{"n_layer": 9, "d_model": 192, "n_head": 3, "n_kv_head": 3, "head_dim": 64, "d_mlp": 1152, "vocab_size": 2048, "activation": "squared_relu", "norm": "rmsnorm", "norm_place": "pre", "norm_eps": 1e-06, "positions": "rope", "rope_base": 20100.0, "rope_fraction": 1.0, "qk_norm": true, "attn_scale": 0.159, "bias": "none", "tie_embeddings": "early", "parallel_block": false, "extras": ["some layers without attention", "local attention windows", "shifted keys", "normalized values", "value embeddings", "hashed n-gram embeddings", "a smear gate", "an embedding shortcut", "learned residual scales", "skips across layers", "capped logits"], "init": "normal", "init_std_qkv": 0.0481, "init_std_o": 0.0597, "init_std_up": 0.0688, "init_std_down": 0.0688, "optimizer": "muon_hyperball", "lr": 0.00675, "beta1": 0.95, "weight_decay": 0.0, "lr_head": 0.0127, "warmup_steps": 0, "schedule": "wsd", "decay_fraction": 1.0, "decay_shape": "linear", "final_lr_fraction": 0.0, "batch_tokens": [8192, 16384, 32768, 65536], "seq_len": 512, "doc_mask": true, "train_tokens": 204000000, "steps": 8698, "dataset": "wikipedia_en"}
Each number is 500 + 40 x the weight over the matrix's rms, rounded and kept within 0 to 999. Layers, rows and columns count from 0. Numbers have three digits each.

# layer 6 MLP up, 1152x192, rms 0.0686, rows 1013-1029, columns 0-191
478495420438513475547553540486417517597502572527455572513498482544434483531476532488500452491360498458546470525450429538508424455472515534538483555531490494529443441408415452523459502392542497444472557491407433378393451549546486523581436507464525533605520545536487579478560532515530483502463525450538426479533488465492517544527524483564438527523522503484465547467501539415576477553493494489408477529460462487509508461486551519468429437493379553517433538501479456361528544441400491509486513478521524474538557481529481453564540526513395532469536483494477518497585531540473508380
514391500564538483465533484484422514470459427514520496524533480500415477466500477541433607531527594519463456494470495472472524485510471537490492552519539497503470476508520516528529520522504498575474556473581520532441487546514525482539515501469468508408503507505547511553441449467458602464448478570516492526497491574467505497524551501494528537498464493470464518455483447554508485482493541469518437528493483461479452494490516492489454466502468566543480521444560477524465500524495511487442487571468504475545432498516530508547503453444511561499555492611487513511395525492449479583
475473528583470527454599465462479519453495532485513547455509513502457569441432464458514497512516513471512495476499453507490562471501446488485564414450441498503455530458468546477565474539477497487458514479481476498538533500526494505515545519450424554554548499479438566489569431512495480444457450533517600508486556441473505496459486537494554553462544424458432581516473545469574508494448516553468481563476526462534496538503487530546443498520498523464531553488504467520492521454517477468523472577514498527476489520481431483503499489476509472526542538546491462529521607505527500465
478496520522439523458430491533484446559368529589608488522471530426522455575503438517483433512528597458447459621547501456477490541536452458448523526458525512557482483495507481405444618480455554431484469450556534540546510467523488541475437511517552430449532531488480423496495528517481497467537553426526488555524502511510505450556505591492511535559532471523449538394487487504495461431453469449485496484483477505457514509535501538482544453552516499504505536487513508511509496466399531511539460505538468511507473486480496495493515473547499522465538468522470504562412458508465470551
442458517518531581525550518481548417576470479543487499522528479473525548478483593433483493540541534509567542535544480445550517467529526417577458494514545493487545483481434489481493447475589422575526466523544452531457410410457470460427570513505474449542488526446459470499412501502478561482495553429510420529480496497484507514517526492548465507487472432410461543463524429562531458484579526575477543553510554498482505501450491489550570559547587490482547426509538633421518538493531584544452522366367518522529521442519511460467520499518528473478520499570472556531523505505464433512
483475514540556512498533498515513463466513486471543518491538507477507529523469451483491477526517478477512500511511463495496497482523586512386505501524507457445454488563427497601535461505533416582481521551525448466534502505465577429601408464514488480440525431519503497459448520459560585503568483562487600532524443500487441485498508473563501453488551499515496560493580545558566485506439507524573489460560514527519510592477489540562541454488566514508470494511471506530493508540531414509509467530584489558453480487529475497529470502497433525488470463536551487418444551446507477498
429500501483528490457515474476498502525461508554515457540518525547605480485469435462455541410478534436484520472504548532473485512557494504436475423405514554424539431552531527509435444468491450444537498471495458535457433554450488543466467486477523471492445482510473586561500521447480521501548542559547571475522494501487571476440458465503521511555538540421518532539437580499459512478503498477456479505516539441531487523487476487540494497417456458488529537520451508544473514442484497471476580528548482506550551530500446486465492563521502535414575416543469513470491515521471471405
565477520520550451511530646458504500473490462539514484469550521476572416467425541488503560408461495513511463425466549559512565488566474516542468500502543467508474508525508527470457512469464498583503466571525496412484495523517537510442577543515496589480453493481532524537496477521533543455427519440517405592504489487529528552521462440503452504477446432499483484453523554490464518561460485541517421483511500437399484491397437472499567534531549551476499454511551448566598546443488517535581545566466465494562556517488596485464477522530543559474573445472583458609475545489403539513
489469448523427427475481484541462467518492529549541510458510480476475488536480500504456507528564512525444509443466480511477527511542392477498467526475454507568454503484521451531524507515452496441501442531559531485446437528467503451505494460525452500491528484443476432491484456564521511461483523443526525506486492532536482517531574480482431479523465527479480547454472460529463501514522459535426524567503466522462587514447516487460462407514444442536454479479520439472527518462419528479532530439547497512520486511456527504540499508470449515498568574542573495507519475457505436510
498514525509509481455541530578459539507508481552488488502588508480590480438536460548566539547516487495519501555534456492453506481545521504458459497501511551479494538492460423419571514501570557542592590519500540509465503460542521535508433543529535575483526539409548502504583569489475480558443513500507493481520474502557423479544466476511580531518549465394504471544433499547490505532483477510571443469443513400427519465506443436533542513525543466444500524465519534438488462518414478529498499521505482451584517525462480498502479487503484516432516497460477505567472518481520508470
518499462491541508456548534493490551466459549505490479491579558518493512479514514502505471465491501492526430503518498493501533448467470482574462500535550425490501501456496495467483520474499536510500505487466512532517539542517496526545493503494512499507520514507572531496495544527521516538542477603502539530444496491496502480464524484472456526528516535490563569481469524515560593491575516490439544442520445497482433511497482520508422390460564570473529518504493551475494564539463455527509506522463503500457419484518470440532483500544557492479537536485550449503509548526525548524
525445516480521586605439529436500529551410529555512556456448552454450469508483511523495552524493560545539520565541461492428498504502513507571517556425505583502556489517529494511507538482571494506561444484476600493518537455444503505463470429480458526556513497417529496510507528536521481518467507532544454501540434482465453495458489480455506523456417533519488544527461456509430541464492525508501562533507503430514511386476502442473391544543495524500462552492526553510446559522510377461485501462560464503490470443491516456557462510490515483540473503537523494485533519547513539477
519453531519514572489507429454440457546485488495504468504533466510534529488495501499443483522524506494528453452527452536514471493482547505443538482468578477442501511536506459472469500522482414461465542441436440489550485421421528550440473513511492511545467514486460517497564500444495539552496486508556467546421459471570450549437639588479496493489499565491564542570499498505514525483513523494477580508544431513498447483485535539549491501470476537486441468538553512506466444513448472508542566447494484515485609468494514538502561439461523533539472488527543487485492535437432491461
496481565449539490516519474498530534491492441474465459572452493529426571495441465567573501527510499565522530483426574557532462483542465450506451465551500450507500477459516523438515519496381451461477576498495471524496550497460511455455484446494517471488470561510547538510584548545499554480469453428545472555510502554404406546440463466523493494538529452498464538485463565447479526499490483493517497457484423502541481470543536517554499467555578540465535535488515436520532532518489513567496534507469467559555435501424540556505535516449461552432511480535524470482473533542510479555
443495484457440488525520546518465441451505542538530569516485491500507559436490475451540499589491483511637571600527556493545430464467515511525537410508476466472419477453532525507440567493447487543477500510545464523483437551524468480444530536499565521563502535484498468468469537461458480465513512533529487496452519557502485476506474472469517487466504613514459534568519531530546379563524543472491566466461525547443508470454479503576460455504451462570537535484588558450485548504532488504536403490545503549491593460455499556469538497531485471477416513525511530611519480492495465497
518461476540527478477480559505486475443551496492438455532539496500551533466525483481514585530607518420465500454508454539545550549520503541479403480473469527521494472435488505440541424503523493481491499512530525488481537462524427501499473484529531562464551526434513550505579508558509614494545543449498434563463498477517504430527542491507494545498502544511499491474427539518522520445474501503504517458443505516522526473590506497434511474497538541485486512511500529501570494518519474506556548557441451481498450465437492415529457444466446460421476435569532538543518542492576506546
473418589507487482578525490493485481542560439502563574613538536501431550487471566510443537568552521569471553489588511469413496485451495481520544494451536451506520470488445507420491495507502531558584562518516507466521437463518572474521510515391575519525505465548484452473430504455515466492565465484483463429547556521421384538436554483549477532468523458454471525449447456503503516558370528552528453523475461472491460498514396531480474482535539453489491522436483453531535378482564487479407494497559450552519549510483453502540488444516467485502603509550509568465495581459463497458
# layer 6 MLP down (transposed), 1152x192, rms 0.0687, rows 1013-1029, columns 0-191
466500521491486374575514454463499528503545477470489524520503484429481482508523425473533499383389423483541450598467441428574542525504558569626485536536479508473421524531581413551427454443459511529559545551449543441506489535487475443470499499446574562516577485497443548485469545551474424596506523470468471429512467452457535467594464462575483473616518460452453514535509502497531496553521557487520408475383545448531517554505479449442408513422474560455478510528461475463462555400518449521541490460491426522479455552615459489576509596532412501407539527450492521491461483577484411502
541377506519509469454462379438492535479454490470537484511451444543495513491492467490481513496453541525537528556473483493546467496543508463484496439468556499453458500527530544498532494497498525543451427428556532469559515558484448502450518552451530440499491451517511498448485444500447480468436550529518506480500555464483524508496395529505531499520484439495488455472502494500498519517571549512470507529509501511464481508487469507461429567498428512521468538461463536492502545497365487471530519493462555502486529499426528529515541438499591546458516452441469465514431494441524522604
469538521528596515447495436516545489498551440547504527477494491514461481446476539559505465537512456497562469486501579481532487556521605533507510481537503450506467578483513511483534510464547538508523473520559511480454497552485472534477544487546465561478560496534507422475452502488432425509453545565494584559457573489463505549436518516574516472506441496513541456499514562480499502477482455500484499528453535449530509425489475483486496485557467477480529485498486475475566460501480532502493508519459472513549484530502538471484451411520520592565568478510475496438518517461461554514
514500540544480504584609571461508505545510538490464524500509422453523502484562571450468463530515513509507480460488489491458567463521512540469517506623440412504486537556436506485557499481559504343521508437523469526476504541484454469558488492416496466490440557506470508506470476471531512458423504553506483451530540483516534492537577401496448510564428504494567477443506492446457516535541491492456495534508485437578513529449512510479438540497543513505570470500361515491491408528519494565418500579508500559537615468500471469506476444507519471531491439519527390482556533546530525549
523569495464448518410432569531449530464541414471481485394473567441390455480508466530474483558452442360445611576619545545553489394503495574468419482499499510511524503486485501540470550521511608684517501422478569465462455506458487509459483477430443513494563472481539453484501460461467516487520596430542512526415503382579551509460455515434528504457504513479480445447403439467522488525519423465534461528491573502517518530431542539518594399501530558496479451489402476505443463590579616547520529568522515458470495504543567422460549437577526499460430495518466446518461494530414525553
494510517531546515483473463521500436511438466463448506493492505511447484523479588479507508536537497474581467477496499532487467491481465415423519518567509504594411530466473515522515551512506452549504459518454495495545560497485487503499550435482539460480491460505473463479444482477508540569493514594536491510575531483511462553521561498537523485480559498542478531542465545510586452477541485583520507468487555504503529608493432544519477484552509495526535542499544541496493454559531522497455458556523579486429495474499499506510543505518476536569406493570448507553460525520525495509
534474518454472543379525490513480548523517482475473504463474523503536493545443508488443437556502489497515500491490530524544464491484534520467469467544525487483476501579478449515485476482553574505499557496462433543489537435547476505481508453561508514455520488509493584485555488496407543538521519449480504485451467512565522515539583538513462521604534510534554456546499560529482496527551493481533522490511553494532462511481476488467488448502507511518526408513477502467477478497430427554516526548509409489526489426446517490533471532497469463547472492473526506494485481450490535464
540424555434508548430430473466505460471493540461593525494404478499547555494480549454472544511563507531468516511498432451555440548495481423506514538419472522475422515420462514531500494561513422439534572496395591554532464526521434462504485516477473474487443451414537461480507485572557481573455505473506410526432522625485483481458432416442495525438506446437441517644501458414503529506529520465420469502535480560477482552502545488498466494496490505524438455536459500508493471461471521494590522495604566505550534494523419480354528520576477526458490455484502556526529517481519487545
553447479503566505511530507532535442478530480437470493500512503448493525504521500483543594526495520503463499497530509536481537459494523473437542513539489525497542453496587503430455515448451472399466479501420486496541566566505471472540475572471549445494448526453527461472519536494517489509566435508440523472517490501512539497438505489466530530526429540517433506500472445514547568518456537505539471426531421487510523493455471514505508460413551499467525452523371552453449493569514418472522460465525494520537531482511526488568462517484521529462506526423429531587540523524530503504
473525502478500466536596501448523473513484501526540528413478543471440537499523564518476495447555481457485482514521541454499524485544549512526489553481529478496469476442501460501490466518442495285506457485494461462480466515441495446528521512517434534467513455469449577452445393516510516450537566450605472502419483512519446561488503463469476468488471449498516497447482473533473489537429514480589524525535517522557508487481477538487497460517480522519546537462497538460546574474492486531533548531468521498493499510540494548457460554469532556532501453524560516482582508489522488468
509543476507459514494476495460508515525500533532501458475537500522487457533532468511465518564530478509475513460504517443505500510470569500538470497560523469468492552462526473502449448479443507433520476541483516462471493476484632540551471456542426534495492455559474552448509458458522558491465534504558457470482484485553528528509492483525492548494541509501503510497480448478497538528494506548454531463465465507523512521567463466475520401512510497441436492487556504489480492457559500479514556498528510477412504464515442419504537513539536495528463450535560544454512479510516537504
467524446469521500462535532537581475516452446537486524482519491519505494552546474493534500515532481443530513473529505525490567449530481615459553522502463485480431452505481399478489486544613603357475520501493534491519490537463534535522469443572437481508512507491498527480451527510446505473518546468562539396549451524466478599524538500520516509423486477605474511529461479444495508492573480543516393470482587505492504452499426439424525564514460549517493503478511564531483507533464535520525531488435504468454537502543491457439497453477530492467512459541497523515547443459489571507
455484517472461514514511504546485494464457527511515575524523496516484570533426460519521487518501484508474477539531497452488546474527537434499474551440451498451483525528457515470474561527519485522501424571513502541574519489534574518514553476469507589507451604521406554509498498490481507555466476415456455495523489466486482512472504478427452437468551508544542528562483485491492501413501502509453565480475448460499507489498478482478500469516496489434511539490515480455433424514526460565560451527516562503536529501485571541439480501522511503494494435537488416502593531473533538485
447491521455427462521426499491509488538580533443453566506475534494500563504527486465441483520535505509476499458510495454502523494480523497494471526533523479505430517399466368536493503500484433462495601501414477482479487530532502471522493503526484496510485475542465476495496518524508467538509441502486571476593464484476512512427495413508511507570519428498523485454488503478464538493474500543473527485483577484448472549535532508488505517504489484540530546614547485517514537501543450534487485522482482559487474565460526493470498488416491495519506456577475528484519556568491541579
483521527445511505535577474462485537509507458508388475534503450465491528467552518422495438470518452497481486501554431450430564470418537552512500575509570449489534470520441569488556459519569526293426480480470447528457494513495507544507437506556506533484486481456532446485467481471543471519449524475510493504429498481463473487476432620502550507503498523519442499500420524404485472545597525636563533517470547576523564465518522527403416462433514534485473484499523505487467436467564493503478530481431429508535485484502519486577513511501489486417493515511451532556541551508518548518
482509516463492456479591450472490529534527502534516488581495528492526492465433447451516464472500525469451507495538549477490513424517481497477494465460497496542511492544555485511541555505593484439458470457463520558541535455495474532472527489563540557473508466455447470522424507499469497561525493558451441562526457537488491446534445522448445543558506501496472410458483483486464475432460430523491410525489439526469580506510514510458461536586506535507555489530525458494474454447518471522564544463507505430509447540507491463446516508462596493485496457565492513497456486402549487505
504552445553433496542493465562567463414472472582460517527512502543481563491423451555456453590501510489474582572523555512522487519474548548415500548462436517530476574486494395478481474547540424482482494548480492517483505481410609470470498524463570430518522495494443502491454485583472585439492499541483449520559487547425485620483444484515492500505549425455564500462434533486578529523459465523588476398521531461507502513588523503416580468519593538524483565488486449492511536541499533514421476514543457473514435517535545460501457508485491473521554543481467500437581554559431492464